Each number is 128 + 32 x the weight over the matrix's rms, rounded and kept within 0 to 255. Layers, rows and columns count from 0. Numbers have three digits each.

# layer 2 MLP down (transposed), 1600x320, rms 0.0306, rows 31-117, columns 0-79
135147162127137134117130129137100168128108165091111157078095160087074128164083121140145118111173112132102139112113111088106078093147127165135073178151104134122117134136099134162172161150093086136114127154126129124103038121123100112147140133
134131101153138098135155047078155119120098166109073130139137174156080078094134148152137113157106167151126142158118182094149169174144178120192159153071131095159152133099107142111133156137058117106161122121147174128098084132149063097099156159
098106150191160095174139140136107083159126080100143145085133090129141194114125115143112132157115130178118143082108135105147162142165109115164136124136137105121099176088160164145125091085147131119119110135121149186171149156176127116074140111
086083160119175154137123075090124130155136098186143121177128096143148162088135126171085123089142103084135100135124171104196091173177096112165131149140164080102107101155088136154166129074132158185157148179107143145155190153164147138145160114
151116159114149133119164134107155099099129117154123114080134140105154145138074169147108166139131091164132145092141169141126087143114105167126110029156134122155123176110077141100100157192162102139091117156161200121117204117116077166146167047
130139129139100159118096155134145141083127119137123125131100117131116115103102137097156098156153082149092070148127072162145119171129160113105151090133128094151110171150098168098160131089139096098124117111147143100128134109043109204141100117
079055141141117125115133053140109112072106146159129150118132083097148105201098185190102100101108151098116080158090122170106129077125106136125136145127094099090160099139117153128144082093123156160111152183125105157156139160119093171165087122
164090133171144153092106124163147110117156131167129113100099125095150108094118145137104170126102116133129088161157206148112113144105174098142114138110213100162135181081084136153145117151104074104102123101115113155140123150119138169171132121
079179109139122124169153186127161100146149117193108134164112134160152115118188133106150207146179147186138128154117144150079163124092058106161143155158136181096139146177097148125079171109118117190139098079183069129118160163073060131112154089
136121057110103126129083092107094147142122175112144122139132123139118138098110118131090112094170153116149193121129075158089104149120102092144093148136086140085151161152093119087175160105116143054118159081135112079177181116103160130081106168
137184105155193144197148130113092136150122170109168076087129110148143129077116117121157151105117128139085112098115163061129109041158132064127149113122117118169110162120087157109117130156113116136190175085137130121141146133111074179126130163
067144112146163139166166107138109105104085062047099136118141093149145111168140121102136165137071127165131173068140162112106104134139103147172161121131136126204141086104122124053125130173155075119156140162131159180180129037132166129110146117
133156140152085092162105078108124118164094130106114128109170091115107124107137155085149141099063134079188108127118116158123141118087168113124122093137143123128139104140157170143123102117119135120132123093150058102091145131146103126102127108
160165059134117156090093115186153151131149185139087119140138138176092108115124157125134083096187150095174112167096126142144089177145136109173096139151159072199119144147099174177112104137118113089155176123078131149103159097157107135136052137
125131132177127107074152118124090071140137090134134156162121113117102141161104103088101091142097160120140114137119086127069131091106139131116141139124096129123162107117178151101111131112073168178127079152119149129152155166161127127209126099
085172100148158114148121161150152178125155124099100163149096127163080122123157134197135125108101181160149157128107136159120102121177095036117084104112126167125125155119151060080172187137171088143126096159119151145104111163157154166077079074
106077094126134116090137144124155127169094154104051091048129128177106119141167082113108084132133142116120086141102103097116087131178137088155097153096123158118159157105103089153113163152164140149089084159182153140088122128126161056108145162
109130175154120091143119091079087038135127152083106126128171111170147134155118123108154182069155115098099144104147021082113144084170151143134101196075060128211130164162138174158138138154106169155094169131154124128155147083113097119168121157
108105124142118224111064100168141099135039124092094100164116133118129177161183176119149033137148119121108107126125167116134092090134140119071138145150154078163108162103105092110095146067149068160187180128195162070169115116140143131115181189
121138125130105095117153142140190189097127105126119137101100102159129142098095080127158090151048084159120162121120114145108165084131147131056161120164140131140163120077092085097172176095098115077119108107152174125146148127127130139233112078
066096090139126112061128137126124126120171092108172079131159065150172123088070139082137149107162130149102130177106124169138096116091123129144208116097113113167110125116110104133133131082124116185137137195092122105130183111153125180134104157
160101136119161162131128080112094103113135093091088090136192120121154091108105189108104119132091121087131085127176228115129069088144153152153131106122139049226182162089084172157115078115096084075077137132123124137144093179105079096106091101
168149083159103130093105136130180119103145128161109094121138091195138140140154160174103119085154131092105187100098081162094128119162103169111225165103146155105137126111165056136135171154101143194134198098091116132136154122147118097108118126
166136107111175112057186114193113068133087117139147138108140134006140117100123143105197102121143101111150099120155157106134135148173066127120084109164109115159065178125128111168105161104086155140145098091161130194094088136152094143131161095
165124150115102115134159107161068128104049091155120166082133151170108115163184117124138142101051129107124108136091128143090134166164136149163087163140170203175096165106140100121180113109149154097149108107110116138112118142107136170100125090
146126103116077202099164118083132162068091113127121113094067101160129148139080142104150133173112115148168158145195156150090129137144158138162152095126128126140116102094096080134130183164180104097118143139155147145146146140108132133144142155
094100186144127083123126140114212142087140161131139088096098086123092160187150135120051130181147122121161161138101117163135167163133077187151122107145058100128103103141088077111155144129074187151217126162104151151149134132151139126145151161
138109168136145129084087097145136158103118138101128116162122085167107142158122168142141142108105108110100158124133126151084052111142141140122130067203187098162146084157114144144101160080175106124096127083131059163152100116166118139169123158
157172128113184073118109130120197146150110101174102137130133059123065165163149161112141152106126132141109094161126144130141102110068073093114147176109114083098119152093085168184143115084125178126128195120076056118127077208140140138136131109
113150098132124116142126081173162154116117096141169166114163155106173152105096092159071063140157137141132129119132124132124132151121078122058103125125121124107128096100035137144093095192171116093148144116154160093177130151121070118111156110
160163133129108144118096181118118182130169105140113116140120126142066132161126159098098082161122067136150159127143120110095141146158143095140126126127138126110089128135149113146132096083112150205133160132125115162109186134136077118122134159
203115099206139135138135108108107063123153116155221172114142096040117216107199137115150113096057138100109080108192146118110126103214185144211114162083095102113110153129119064074116096167166083127095129142150111109114144128096076147059162069
143115165074095154097124144145136138119080154136122148109139123125041118131113113082112105131091225085094113136159164103192131102122077129130151116151142146039130173193093137118162064105127182093115100150105147160116126096139186173081151120
189097114080120181167129141111138130096108133103110135093179127081147096136103171154051199154133103149144135114107140109118106102159150159115159112063110149100118223143134097090128144101102142112117129156150150139066124101099128135128156163
098124100110118101071164154180118139101151115169147136099148132132116163183128191162133106127145148147048150098135148113115081115012132169103113152113122120179119094173073140196176176111163148133073131095099137177120074097136073120108169085
063084178140191109085133134060193089100172149125087120141089119112153142149103080130143076082149169098111111151180119114151139153101132103169158141151100113088079126134062120108145148138168149101138136168139127145132130130122094186091079146
162127105143129100161149156164150118161105124147109125132203128131114169150154127116121183143109165129133129135067160142147119113139129136080106199092130132127096160143105168143102114174128188139101119083166125139100110148129086112124135127
137147098166151145140185118128174114141162090096131097131141109135105156144123166104116135140154152209164128089128165068168129179115115109122143183159118145158143133133117128121162120110131136131124143158099161136123105131220076099136136154
166126187170106182147154152113089071104111136148167143115096156128141160099138090106188095138149150131145121150120109177150200144117138090139098103132100101167128105146174104148148118134180137072115176130098171142146161120161144164046083093
142189153136105090119154141124126144129125151115200173116160114143176095183098108067110163121156142119150139151134161137117099146115169085089146111127130105102117146138134121125109093198118121112087092102113090157156100108199119066117176173
087141136163117125124165224124128153135072121075143124169109110098120183067088164060163150120100136144093153105093068118158121167100070165112163099132158118107179142109162112159107134117104156159097154157151071112147093134110160116182086093
158083195146169180099150188138131114119086117131113116100087149120114159152172191148152108191099075130101153152116150157114128137071126143083093123122105131146095160148186119075187158140094126121153154141131102126131174075132152102139106082
155099115106127115114102149125141117155133197098126121101112148110130118146184117140141062080088059073070100184116151174130083110111089155137136083132180160143195104132132110169144168097090079123111134123099145134209147085102172162164133157
106138189147125107080095088101134194139114130129113153122166113086110104118153171140098057111129162192108104147094108125094140053092116149084065144102102140097124143120185111107164095141108170159095123133129165107127106143131197162106070045
168091099135138140187122090142167084145061125127122130118110126110178154121151194112124151141126179064146077097135103151138146151152142125160091119153170143132117153182170084106161194129129189135138126139108127163087137160081106121183096069
113137161137137078196111093141162141099154190098165099066147157048142167126116104157171161114202114139161053127154136076144128102093107143179148152144128145112110136086136109134059109144132145143139141087170172144096114104125129088125075095
111125121089190150112144168104193138167146144124153132154130099155088135132160152148096109117148113125112151113159080129122165135151123125148181082133129140177097143106129138120129154131139108139096154114156155099111101069098113119144107163
132182142137117107135140128129079081113109061137133116136118123052090112108111151171140118161120155133142166129180096115075155120142139112111138094175158132114141160114091153161126118126109125121113161069134103087083094095142120072107120142
103190114119158187188087065147174119203142136071151103146092172143189123125076083176102159086119148177163065135089097116137097095137179121116168145132103153130094115105100169132117112111163159145118117103166110109050149089085111140151089016
070101122105143150083137101169101126192169125124145134151159108113161154096149113159126158168109150104119158119163158122059125130090140084228138187179145185161125144115107134109062089109166044119141154133208171205092156094103101077098094132
130103147093150135109126140157146111127087141152109130109122099101165148093122118095127091106143121146137134158186123116131121121088164099123134106152133149167152148126141153135097135086139152130157146138091159165103193152093118197136149114
094087155100119145105082137167153159137165098124076117141042133146150092119103164133148155138112186102133112110098160140139102099113106135141091138125132130133139134134098148148126122123145112127103166122176138114125144204100141169130167142
178118134080109098129108113132133055066126121119088123134126179130142090091158149166074126167130169148119058151109156104078109071143094148143150118156195172159118084185058136076096141083110092116145117128101136093060113086138128110071075093
187112096139122178094132141135095167173117105132169113115139088114129167162091194122156144121128147192124129119143154119124144123162171106153101171136139204143096122055187124127130108118128125081100119109133111137125108082141132165120111123
077082154121147132115144122141065171134109122157142179150122128113104104093149147165144065118116077090110146071148142124144123079136119161127153160156165093105148091137092123113119163128107085069107127084097126113099090128138114076141107127
105113098139146088103142109112125118104087106099112176134154101106128141156095096080074142158142148076199147157142178125083161047131106117133150119113126155114115103181093139117201125187184131170128160132129148200157109106168118134099135143
150122157125179138126168148091122122124117124160097134108059172112125114157087130105134059094166144114104115103146141081142109119163129117118167145079143083141083121152187131126125075118170170139162144150123134152163143146132153172128163180
115128105171135169072155145164117160149087136089176147112203097152126138139193154135132086191132126175179156171078117100161118070131093140106082113140099117167131195119135073198142137150124088144090068120115180160096172087164051170158154078
145145147113161167130111157169110113224136095148108120141150129107136079107093141137117137130171112102159129126149113119086104077159155097136135136197171101112059134189157143106081170091099141167148155237123110122119165067202100142166132147
173183109160110169109076101128164146124163149149140143132190074060163181157140120142190133126128111181147116090168055106125139164136176130132059152144053078128170103130111182123137110110104135104112098111153161187131174094113137145142128146
132182155146105124162096131130167090089109165189141116179167174113155063212109134092131114076130076099063134106145146152199154153150086141104193166119086143084123096136157154155143179129096103116126092134173114172107094109147130103124177098
155123109196083148089087069108148148132162083151137112085098113171119183125116106117138077115131085186142183093062147142165138103159184132213137114190114150144075162095081119172191126161181073181110108160135120122144133127169130129152065142
145094074152113132102122113151108102174179186150107137185103195116125123103102120121165116146160048130131090101123166125097121137120158158095086117173137200104151133182065116092161142118165122130111133171129126103093154157131170132152113140
084163140128116121059123154167134196164180117146087048153115118104089105101078096125116065116105144149148079114122116132094143102119130135164089165133107102090132144185099114132092161100162070122114119154093188102174158109169178135213158185
092133134148095164110135112134137138108107053137075133098126085100187052113188100114109065151110140103124126161078178150100151162063157113090144122110127131145131158118167134148131138140154210129163126156126126102138101129151160167164122120
069088152165105162146156128099122132152109169119114141097113156166112166116110111179064137133166153176201096105123156078117094184123117148104129170123158208086180079123125166128100129109126188101141138117091141072135167136107141169102160185
070157112093089155120127116158099093094140133155129110184112120106128120137079092097170111093130159169084125121196089126139109190074086124114120052112067131141105150101144140137138115032160100135122181074101178119121192115060121168171126127
115100123141117129170109093109128108071077140102096161134080097161172190135091083164089134140106132093111043121162165125127189172085117159101116075137101202158127077142089107156082112093094138170087164134134208198111129152164101126114135133
087133154163101084094146098125140142120130037191060104214133095152102197119057162118125088099168108104123130107084132149109065149123101112096105141159092095129106124209102139140087130114159091097101136115174129181091136150118204188202069133
082102197150154180117071144213177148114055110195103112153097100109076141147191169164154073146122071109180155134123163163101098120158162135114091099094106141112147182164096103148199076119154082149118116101075127179095147116117092150157137158
147115105120143146126124092144088121098077111171084086173109117136178132192143126127149123167127158088070155145148098152178112092121104133170069126165205118087121141131133137131073131114146101092120104104124091099172127145168143157129151171
126156123147167087157128132112104063158158109172012083112122064118137164108114142146108189182162133103102111113134130156107172130076169100126125179133106084156121102073095112125154180179073099133138125144111078156063121153147145137139101145
174132157097127115142126132136137106126093098106087148122165078099111114114186110090166117157066192141164125104135098156158115111178178087106147184127104108134084100154108149187081122147096173115138134207103153107085164141086155106164108119
071131120123133198117108093132126106108115115108139157178103106076157206083093149088174077108078177114168174169124114093170088173119134149197133091162068149107117117136099145177189149059156104110111080140160162095131149087133164152180140120
141131179131106149078116075081124158109126126106140122160071079148064112150106151132110198153149102082101152184114137135150150118146114109113144100187117171143120131136108171151176122129096181166145113172174118115104163152126073128143093138
105111125103073136133096153097133077073124117130133166161134193149078111108120163119133145143122079155085131146084154110126073086173125095136198166146184141185112132125145109159133192146097141165093157163190129132108128144156103135155120155
127152163136114153145147099132125097096105111114105050168099119135114157128131119129188222117087141115064112111124119175114112166105137130112084115101148159106096124044101153140114137142154140115130085186109134148140113168088095132137154164
166132057196126170111136120127083117096167165165130150108151112081099088136132080144118065152174126178157130095140149160119111128182191065081094101164142104105139114123189142166183157100129137140155100123099123166131122126129138123167130135
111103116140069109125145160120125121079097109147092139162152174151112135072156082131129156047148119128165123156118107165107177135119165126109126172164088147105137161135144153110148138085157066121128107147164109052111174093141173139175153189
125098114217093134147135146098087118166155101103111102136139212168144111152127112074211179097082125166147159149086079116098119120115122153120115133132135164118123166142076108102157201060147146082110130107142223117147176156101098152064120187
135098148116109121181047140125090113192167170081173078133095098190211151170135178144098079124122201097195126141115091089124190143141140149069169064105131151100147161108111123112106181096173114127232183084147125094163128101186163116098155097
132199187110089120107145085121062094103176092092145115130112144090126094200166138106139205167142136149109140125189125112161092086148122131082135102111118115118130157129138126165134144098115191119080164149105095142173188145113149150085155087
113087125119142154133132116135092159198088165179142147161152177070176107161133091208112197109165142132145057191120132152073116099129157162094151203105065138130098102181142075095167098105118169198145154146125113068137109096194156126146106129
129163131143114200139081141122161157164133151148083138143135081161071152111184154047174098126122162158142114131167127103138075051116137126114128148141163098142132165173125103136101167117130139128150108136177154145130106063181107110118114126
153082154113130125097107141129120017058149164108128199109149138126093068116115173190197138148072140133135141103120109132133092129062166132170090123134115139099092120198098168119131068129164095107133082069116094204161144169139076103126063143
144112103104084180163169178157144120187171099103157152102118186106172083114159115128129138197161083122125140158175104131129134131211139146198092109111114171081125176153113170147077176099094140125080127088103159185119138112097145160066165158
173128131106166148153099108115180126153140171085150128128127153189112089146065099182110093045138096099133096166138138144147131165153210140093051134120123142115097102153096148065128139130163066141116077081117110098166179171207089051142130160
# layer 2 MLP up, 1600x320, rms 0.0749, rows 32-117, columns 0-79
086156113065127143138118181154123134104198111096125117112179086038119167128150117103108102064103101191114122137160148117102090143157123189155132122196123141108083117120153147144176125120158170122110158125146185126149101061113100104123124132
058078030107086091135135184137104122157151159177157114169095157119106127113164097128101157170123166118191212129143136116120132090068104096110176146114138104086144092141093177085084128140175120179165155142107093119118131128117119149115116138
133107132107083087158085113118126142114079117163198188171121127126153164125151148061138115114193143093174112172107161120016110121143118120086157144128130163102170166176126188167099121180085146126102103132097092188143074103141159152143106119
109105113146115088102155128096152103087098196167113170158143112128141100128055147186098118135083081085107236112097226143099141085109124172150106143125088109127121152112142089184094107089107154157156145072100115088132098133131125145120077120
135207121166135073133118178147116148135090116135084149129114179111140145149153111130115147118156110136127189117066109125104116159100127170126128146156100142093145088110131104160065145121089138172101149117111170120082124132087109156118162119
120104103139131164127158191105209146152103165133117156129138143145116111141143097078190101155111185154114109109144142135153118151129134139117138076137130123147065144124181161150126143122095090128138104133100180161110115133130153140070133148
177153132146078115125161107127126070097129129101093165108095134113115124181150188104144153150098114110155171129074140095142155174110164093136116108061149212152116069107100105083112090098083142079113119133133151112134173168103074165109122073
147173141095158115081113176129113076099138148130112091158143202107096132100134114125180184100110151149154091132126148118168130157140111117146163090079107145142155100081094182104108163146116072162089122131080086177130137082123088136171174080
148153106141134122104098132074117134141083116162197141124161173097136166100061108141132101161083096122166110176173173122218147057145102130076159114160162197138056076099175177080114079176112112092148153115149164102104121175082143143160124080
098160149104118120156114126179153163123168135121142092075159112109101103114102126129127132161101076123134032145109188188098108060138104130085076088147126138103147130146156180109082112133150133166120093101150145116184136197119142171129133162
097137142104092089114152106153106155138134163084116184166151167109115107139100163125160116134087158150102126181144131067121145098147073158113109090120145057160083105192211107089158162091076173140124191165100175185177081191144127112079133096
111077162090141202098154149105102153125132116156096152057110149194176140158059097131111140135119204159154128140116048096107156159128129149145125172074138127106134138094149150098148086158111186098097110112102141133119157162105095129140187143
131092091131121145094130183133126147205134155069146120153119159165123132145096125140112077106130164097087106117156139145165120095120106147133111132113096110090130110126102115139044113097112123116198093161072110162155107118143126192125116146
091161174099136163082138138037114138126136155153167140132145116126158188173176156168130162101158120139051105099101131173139094149108157135098133112112143060117156090043118109077076119163159144113104097171105111100140147155106119105071115073
102109133092112065153025145031212140100140184061117093118136177110129045152117134187179130112106170125124144118123133105084171098151140170149111081142159159113132156132141110168159136144135074185094171116102102171064144099119078109171131164
149117167035135156136161091165057077092190117134129143146109127158161117156124134103130138105122170153115091154152146109155103126110180118115107101155151090120143120131147168125093077113121150083109118111062084127141096173067138131117135148
095166187147098137114143144149160119137190120186072131094154130054088090129147125142157161141114144129105132156107152114084099097110119145177152160133148042100146083125091183185149104108116154160081077113154144080146143155126043103163175037
177086093173173082178091101137185134090165132084134159126101128144142121086239184149062111098151134153087104088129148145153079103097080131175106131185132188144076146179153088170078122136173138150148176185121107070112114131119032150163171099
087153122113159148158091122115101137168157193125126108110121101096104137073102143106160136163095146112146100150132115165140129030106156156086107132153090114153130177132191111084165172103069108080057110152137100091144145079148159117184112097
126138112123153148144145115138119129107140112159098171124071119110138174106132136148149152109090172140130195083105157127115117102162124124113181200159181120132165129133173070079187172155139104155133128174138085130157089131121156103154098144
125111130104156196106130080092113101109139106099133112167161147161149086136130138136099122108149102102183110118117188150149116070158129138133143113127094191140126060091132199100142105162132128122114093147129185118137038109161116159081170152
105095156130139127144143114076130150161076146103084176108161127081107123104128100099132146122159148069174141121135140067104170099129161170122181144141154068158102112176111143157122102196147132162163123088155115081175164203153128086172204167
132082124120131137104111167111056095165081168200168108145116123092087111159158141107140153127135123125113089134105139099134176093102189190146115181110133136171121146107162216119111156182122146146139099154121157150107185159105088108102101151
111149091154168110124142154100058154141142109134136044194125159091091095145174103158143134169120110135190102158122137146101185129108143167108122116120119126048147123124120124088127112106138166156163137116136209139062100150122164092168108127
115123174111130140216125182105110140121154126178094177085147142061186161145144069111132128124160130137130156100136137130102147163111123147104151152113128150122129206111169122199166105115111115108124135207104098103151151126131068107097093140
065141139193118164168121165084166168113187143184159157121136121104089155114151153136136143146063157116170173095126098081210184127069112161064127174092170165169068064129144162105146092109128179097162092095150174146130102143089089134111147218
106146116136084060126146134159132136086096125136159153134195166149116173128137062119080144104156113150147177137104090160075106093109109092092112085087124151154139158107139141101098104200124103133121190099147121081125158118128156102098092095
146162085177138113072144098085038073122169141076085119142140164153129119119067131126174129129112103165122143120120116156144165139105124123142137075108150143161116131103141105141135146100154077108115136165108142183178093101152119148183148111
156132159114126149148168152079101087148129143107119127164133140105128107135105194088118120053126101100130081153091127134115181129081115184145117101102147129191164119092173142126070093131092177124142212098104116134120125118090162124147142122
095158133141131130151135076151119136154071143098120129102091096104166152122187154147113113089137207103120118156133124138140133130093146136071036126139124105096149182121128109141129108109127143109120122123103104133159086121159174141094151131
145129080140105139132092154183108143163165101136182227121157105122152109094142175143067127138128175134088127130081126137135187089107146135170107128132126122102105050149102122122076150122126090138162080121106078109138160163174179117181099139
113186080185123170113097092120150080097178155117132122159143095107192054154175140146159096119106109252131124199150118118114126114135069130042126124152139172110104131077140181100135097147106094132094099140177118124115154189132093108149183167
107175101083103129070141102140110112137158160100120064108145109043114111150139111113133175174158132105091120128113180116150180141156106115129129107115128187117152137080096096154121153108074137104080134162081128181154116181152116131117088122
157135140111108145078168132150122079157166077144100117157143087134077108108174097113129149156079078144136128074132058130149178142182147141102162148093124203082093105081166126117172134132156106153094147139137113157124112068130113168129114127
108112110172136119127164152138167140120100121184190190109083090117101113128150120118079119151138120114094150121116130143114129129055155173175154161068164154092104155098181105150158141193113140133183163165117145147075138133086126127138128159
111119090171132107119107123163121126089119140145116139151126144122097133167078086103159159112119122106157170080164104139072130068114096099091189115188133091199121142140112174082155117184156107159131141162128122080147131105134147047124133138
091082108088095089150123130054162115134135108128111168118155145123215163142145119171202129152073113088127115089159110168125138127126091130081087182116127106082126179138110092137145110170097120158141107135129110097124135171153116143094199115
060126118129142114125119084122099129050161097100131098127112146072134169116090129156136163130123093189133110129105124113184109134121162123091106121161158135121151115154160119019120104135189110099171103123156116147023106148103117093143096140
120099156082128197180122124137102157166117183105134076183131102148099100224109083101126175160091059093068135111118114180137105099103147077132101114127166121187099182147212142099093132102188149118086109147189114133169113156163093106144143091
127136118104159200080108182153122123115203152126119124094139139132090142155089113059114135155134076141158096174106132101140086133166122140166193174169120158126091136134128121151112193123143104138131072116148120153143106138097068090165154117
115090135150117129112171047145167097137168206156099175167155153089161055139175178181093173149189193114186068122184132075152177117101158141128133191122108151128086143167112093137099125110179086074154082143197127148117125147144114145146132166
113117157185098097126194067062116150069205115100133155103139096117177101161058127172153097161117122102132086122153143141131077086088156048119147104122100124166122133180159187151144126100123145113115087128129137120117136217087094208114132125
117126133136134130116086159128186184143137098168111163133170141156115156090109128137129076079149104111114055116062136140130107110084136082169119106138138133173166165111138117186092163141101131101162122165109157023157105059127125172155110104
104108177080113135114095158149154161157178137139139141118167135103098155093053171142144163086143153145094152153104166128123123111141087137106146099076121146095157163148129154101082055033116162119154152185145110094144107201142125123116092036
159146084220128174151191104114172097131138156092103081133145150160148155150078088124135177074173118133126113119196124103137113073158189150112161121096133164164112098090150220096109160107160151127111118127131118169189116163142051141099117161
065142162082178138073114101099156109153148126123153083130158090152164059152142087140159083113124102157138124171128190118170081169168129132113078089166086074116135136157147111118141170108193137139153143137156113091083116124124139152091144098
129100182105160122124121144176072105155112089077143151099160136111153102071139157170091194097115123079090109172130113054133162131125111174163156135132107098144093135095120147142048078187121149079145131106101128113124104143142103125148144146
136109108117182102110178151113092111120076176130161197091140136126106133139165092140117125155118117140108164193128169192119110153097179176119093166081111159095174138085190115161075128128137193178200158131146080172112038114118040114085192138
110136132148082068087153126128165222112104088135131160075063140130174066107107135187175128121140172098180112112133139158131108140084115185081124156135120153090082102133086145084178125095071127162167146085143068149132120162121143130130154174
130083109133130134143097114089166153142120118166099124094143152130119090117095083136150119144088188108117094186104133152094106152145112122151131124110166144097112089081109108125075098132125134141124098105141197168119091107155160125103092143
097160093137143114149109058101101138128182126102193150138174148124111127125069118185121135185163109091168201120112161130077142134086140145115146176113210114065140137121111132125115110117166117160132115155189139123122174121128079147127113122
162130129122122102092122122114095152213131129136157110128099124093183081083202100135154152189132145137125136142150167132121134089209096185109112089156217128118135111099146132142043128119166127089124061123107122084075135089118133076089080179
079109103155120107088143127117204089027161108142093086131108141115104118175119147125116104209165100062132106122106075148156142117148173199160156121095159095101102159113081134147114052127153111095029156132117103182112168138147131102194123120
133102066144106141136142176204172141169181114156093067128107138146055153155168135077097129141148154129146129167123094129133093124097123079101159098113102132162133136065157161114132131097135121181130130146109080159139169135136185131139144117
126130108124091164108106101091113135184127092152083092177148140101120149164109114157120195103101112139123144083181133124132126091132145097192158086119167066110148189152104114135161076091135132110129128132159111154137125182148118100164142152
142129132135132113133137124164163144161167147167188099065173182127130110208079076159121062169179078172151125154184147096133129145106111099149095092137126129043158135131106139116187122140208121125119068140128135123177175135175159157135094151
086115196211081084093149126090192140128127197104110101159118133088104104109114061168168170102148160102113146083162192160105109083133142153118090117111157138128160103147174103134108116108106128192087148138092182118121180095104098175135130135
143142112123124099123153105093148142168160129155125139091169090151079137133173158122138086165116101096128152129135052138116127129087130131068123133132111136126096084109099157146115073174134214144135141062157182101123171127128137123035137130
124163171096105089112160177082126124097176145178174084105146077092159134145172122111134080053117166112115110156102117145194176136155088155116137091116164128184105156106139094147150104157180104101152157105151115112068123137192057124099107149
126103084114145107178107138086138168151129143172105161119127115111154064198088115081175113104142101135157104090122136100190153124144105155128125134137126055090089078173130125154128159185115164167178088180142096073164114127152087116172087137
110140129142141091046170043095062177124160127135154129089149152088147167117123052071139157056153116128108092079183092155137092091114050168077137127068138200124134161186133164054145099163128163121115113097151100100162116201136102141094113135
117131120157104127090146127154139116129143105145177140101126169145098122125080086105153154139158109166070121058181131114118153137114104106134146157129136141133185117197131158187125081112068147102103144140107094143135083172135127118078136126
100166135120081076171096125160162092130128121106154165130121146119124109085193142150140146098121106115204115127084098080132085124121104142108181135109138193106122144162180118100130133089116149066139120154127094125148073128092113136148140112
121133116126136123145080108121130130106148095125121127142095168059119077050108133101136131052204110157118170117173115091161171065128190140147102136162133091126137103137149097088151110067125077162143106129107141117108154072184127110066167125
113141225119101085130148107134171178181171087097168133180124121149114083105147122133143127101080066145125095138156125175108102141077137194087115114082162075115072113111158131110170145088183146120147135069100118097126130193110109133165124117
148073148179138140105133100097128144149048105162113151149149100145103077076138141163066107083114152114117090152148124120129166090133154104154077156117159174197174170110161139114121115142114170074193172151153101114199176130076120093101122143
156111059120092154148081073088101079138143151101173148165140153161178120137123150127098133125150101167141131111133103137130120094144139119146144118147112054134105139114115061087186154091155100099088073196092119048104088095091061096153200144
176152197154104136114113124087113116197088172112100153174103092148159112165160124160164089149152112160088119073162129194086126120145106133146139086117187127166133136115110128129133148137101133102124183097134172050100117132133142103115174117
159143147091194118134108096113094140136135152158074196134160116072114153149127198087158153172181140109113110096203113182067131167108041077147143120208122043137121104152144136142163087073175166146098118109138157127157081102145132116057121121
122158165109183157121110169087068156130045194178168117157151145144201113121091106133158180145140133203091167126133071129097128136116056056159120078059160114136095146153083065186106140200087117112105111142111110153112182140149091092131133184
143161099149148053143152106175130076149088136146141185149086158085138155171107123145104167159132185183119156108104180108098165116142134167081153159083185124119087112166103116113141160123118106145088197097180102138109127118120102137127098102
106182163122099116105149074162183128137116145173107160134126102140099119111128112129191155138111119112140133092105146098115110078086123163086143124096103106129167119103191164152112122116099154144118094133147131116107149141151119112140103122
115121138157129080066118085075097151134170118133180150083148098085134145126112136152173137112139132109136144138150132099083149105044140104159118144133155095156097117113139143151148112126147092120117116122151089148144157114124123166154084113
080131107132177133092114072127141169084157173139170160111112084163111170120114124115106091190077081126192117176115131120082172148106137130100172128161121091085113124154116145118081039145090155146098161139158155147148103119147069115163188119
138086075125149109174163160191093128117128097137084144100146185138149138119101181166159160159192129132113131158176132230125079158097173113114097091054144057116111110171148139081100117167174113106100095153076064147174138096128157097088137127
131154124115204101099102113173123077155119165132120130113187123130085158137113111144068119154074092161127167112134102136180119085128137172146169086131118151098099144100103175197117029138097144133120094085111132084121106159208089107095105079
123136095123150163147138127123108107099136072104117141146154134213116089112148162117113141111145098081129147194102179160144100131129146117159141148154128115137170147125101147120114122177145160062100135131138132132124095130075183105116133095
092123081100142115108134112145158128125192077153136118136098120146136124143127121114153188098108134142080143241133142132154118090087122211092105117122094112099170124089144088131105094132133096142139147150130129142173137131138100072073156187
187100062136136111086093122149188131102149169093124111161103169059162057065161124122186122135047103086150178124130111129126161124056165098102140092127144114121120138131126164127051108055085088111107135137169119119115063082157126107154161133
079131108122080149099099129061114151179103145158114081124151083105222050123115148176168169093087121128132130147162149152112104104124113079113131225135111113112136116096108110118160120147131137140059079124144077150076119135106170097111126152
154127112141068084144145173164226128131086113162148097136115114155099146134095188137089134173133116117162115181132185123136160126090109142125129167116119129083170105110152098109060032104090169112155137084086133082130153112115113225115090098
108168142167134094123097051175163094092154159135142085148117161113146108149163129135124113164101097077180146148116077118103140172101069101157131150157123141154137116115173146117159106096131150135115109122121115141205112129061165148142133132
120139139112132036087151160163121173120158146096129102115085130142205131113097130140126092152106111094098130154108115158090188152138078164157097191119132153124187159157148104124148140161181118133142159081066145145074105156067125145092100104
161081098159182100177169156096144110173183157083133232135167103196135100127157184131162090159114113130102185079140151120129123050059135117121134145099105181136149132074091157179119104151113130107185149139133105155063109091186082137087135146
076123091109164151103161095158163127233083094130148150128090095136110139169181162156081155107082105116067173164136126126096103159075128111149123161112135112108120148169107148122089129128145133091125105102092130114145166137059100102140111085
135142134119084190077121172130156091142115162082119161158143144160080132129143069147107140136155129144082119157121201125167121082061109178163122094118181096069135042134127143114176164079147151106097170186129123224127084150083073159097103123